python train.py --num_hidden_layers=15 --num_attention_heads=4 --norm_eps=1e-05 --parallel_block=false --extras=["capped logits"]
Each number is 50 + 10 x the weight over its row's rms, rounded and kept within 0 to 99. Layers, rows and columns count from 0. The size before them is the row's rms in percent of the matrix's.

# gate: layer 3 MLP gate, 576x224, rms 0.0722, rows 6-9, columns 112-223
# up: layer 3 MLP up, 576x224, rms 0.0754, rows 6-9, columns 112-223
# down: layer 3 MLP down (transposed), 576x224, rms 0.0431, rows 6-9, columns 112-223
gate6 107:64 37 47 60 56 46 53 48 71 59 63 54 60 64 47 77 35 50 33 53 37 62 47 62 52 45 62 59 62 56 49 42 54 54 43 56 51 58 42 35 65 40 57 45 48 52 48 55 49 39 52 48 49 54 40 42 58 46 43 57 28 41 55 43 39 53 48 49 48 54 58 59 46 55 44 44 60 61 58 46 48 44 71 58 47 48 71 43 37 42 40 59 37 62 59 45 61 52 75 64 64 46 43 59 63 40 38 48 36 43 37 34
up6 100:36 65 72 46 54 45 49 59 55 39 39 54 64 46 54 26 57 57 53 43 49 37 40 37 44 58 29 34 53 45 52 67 45 54 54 40 59 67 55 68 41 37 42 58 52 55 41 54 36 55 42 30 50 38 45 75 35 59 58 38 63 69 62 64 73 41 55 50 51 56 51 29 49 33 55 53 43 41 61 68 73 51 44 52 52 55 42 37 60 55 51 44 47 58 67 38 47 42 51 43 47 56 54 55 32 49 65 41 53 54 53 55
down6 102:65 28 55 36 52 52 59 52 40 31 44 55 43 31 45 57 45 48 46 49 54 53 58 43 53 52 49 44 68 46 40 61 31 30 48 53 48 48 50 41 48 48 44 46 50 47 50 23 42 53 56 63 55 44 42 42 47 49 45 58 53 53 38 41 51 66 36 38 56 51 67 48 51 34 56 65 58 55 70 31 50 47 51 57 62 45 54 51 50 49 52 55 59 53 31 60 34 65 38 59 38 40 45 56 70 46 52 44 44 59 44 44
gate7 095:49 58 54 67 52 44 42 49 45 46 36 38 54 47 41 69 53 37 58 44 51 55 46 52 39 42 39 37 58 62 44 57 49 64 56 35 63 58 43 58 56 49 33 55 66 49 39 61 57 54 52 56 60 44 59 40 47 51 68 49 10 51 45 56 75 38 48 39 67 39 29 55 53 38 65 76 52 43 52 48 51 48 48 62 51 62 61 47 59 47 50 49 44 62 33 34 47 54 59 60 30 62 44 41 53 52 38 33 58 54 45 66
up7 102:37 47 60 52 43 57 39 55 49 56 48 38 49 50 29 61 52 61 53 55 43 52 41 60 31 50 49 52 59 46 69 55 46 51 57 53 60 45 57 26 58 48 26 49 71 56 25 50 59 37 39 49 46 64 50 57 57 65 64 44 71 48 53 51 39 53 33 52 56 43 43 54 59 46 28 54 57 42 52 68 57 40 45 55 50 55 52 55 44 66 43 66 59 38 47 60 56 65 41 46 53 64 54 25 50 48 40 65 55 54 42 33
down7 104:48 55 46 42 56 47 39 45 48 44 68 49 49 52 63 51 48 47 45 56 52 64 50 34 36 39 37 53 18 70 49 39 51 50 54 52 45 42 48 63 43 68 72 50 62 43 62 51 58 68 53 50 45 40 70 43 46 52 45 53 47 48 51 65 58 34 58 44 42 52 56 43 47 34 71 58 38 47 65 48 57 57 57 35 52 55 42 67 53 33 45 45 39 49 47 63 48 61 48 39 22 47 63 53 45 65 58 43 57 40 61 51
gate8 105:53 48 59 52 55 42 57 34 58 56 63 42 55 66 50 52 67 29 79 51 49 44 45 59 77 45 47 56 56 42 59 48 47 55 42 45 53 53 61 58 41 54 43 74 56 44 53 57 54 60 50 60 44 50 55 34 58 46 53 58 66 77 32 54 55 59 54 55 30 53 45 41 52 50 50 49 53 47 53 43 39 40 50 41 38 54 53 48 50 48 32 37 50 40 36 56 52 56 45 45 59 41 57 51 57 52 50 58 45 37 39 26
up8 096:43 35 33 50 65 69 38 53 37 62 79 42 50 46 46 33 53 43 53 58 43 43 34 43 40 48 47 52 74 63 45 33 61 65 41 44 33 52 51 50 54 45 52 49 40 47 45 40 46 60 70 52 61 64 47 46 57 62 64 37 59 54 61 34 39 42 41 38 58 53 49 45 71 46 54 52 49 52 40 53 45 35 59 41 44 50 31 47 52 55 59 52 45 46 63 47 57 42 64 65 54 69 53 49 34 57 47 49 51 44 46 65
down8 100:66 53 50 52 47 45 50 53 62 37 40 49 56 80 51 41 44 46 62 52 47 50 57 59 70 45 42 59 56 56 52 60 44 48 45 57 65 54 51 45 64 51 57 63 59 40 64 76 48 47 42 46 36 26 52 38 56 56 41 69 65 63 44 45 55 56 44 47 45 53 40 42 42 46 52 37 54 53 53 49 42 54 65 55 42 36 57 50 56 63 39 57 58 47 40 55 42 39 42 51 58 53 56 55 54 55 52 63 39 58 25 41
gate9 094:56 64 40 38 48 49 45 40 56 59 52 55 50 61 49 66 63 51 38 43 56 52 49 40 46 52 46 26 36 46 46 66 49 48 51 56 43 39 73 48 62 62 53 35 60 59 42 56 48 51 33 45 51 53 46 49 40 44 53 53 77 58 54 52 40 51 40 57 49 39 42 44 59 40 79 48 53 59 35 35 67 56 44 53 47 53 39 46 57 61 64 52 45 55 49 30 33 51 40 57 41 56 45 41 59 54 41 33 62 50 30 57
up9 096:45 33 43 47 49 50 62 24 60 31 41 47 22 66 63 50 50 49 38 58 56 46 46 55 38 70 58 38 66 56 38 54 59 79 58 60 50 46 47 62 56 51 54 64 25 27 40 50 45 65 43 56 52 47 37 54 45 62 40 46 78 35 49 38 54 53 57 51 44 58 40 65 52 37 38 49 41 48 58 58 60 57 59 54 48 45 46 43 57 41 40 63 46 42 50 53 49 58 45 40 49 56 56 53 53 42 23 40 54 71 65 52
down9 099:59 74 40 65 40 54 56 58 58 44 56 50 52 48 56 67 33 57 45 48 43 51 50 44 55 44 49 55 42 46 43 42 38 41 37 41 45 51 41 65 54 46 50 45 52 48 53 51 66 48 34 62 24 58 63 42 59 53 49 53 31 40 48 67 43 54 40 48 57 44 50 50 46 50 60 62 59 50 51 49 57 58 58 54 45 55 55 58 62 49 52 55 54 33 47 52 48 31 41 51 44 41 50 62 43 51 68 57 57 43 40 42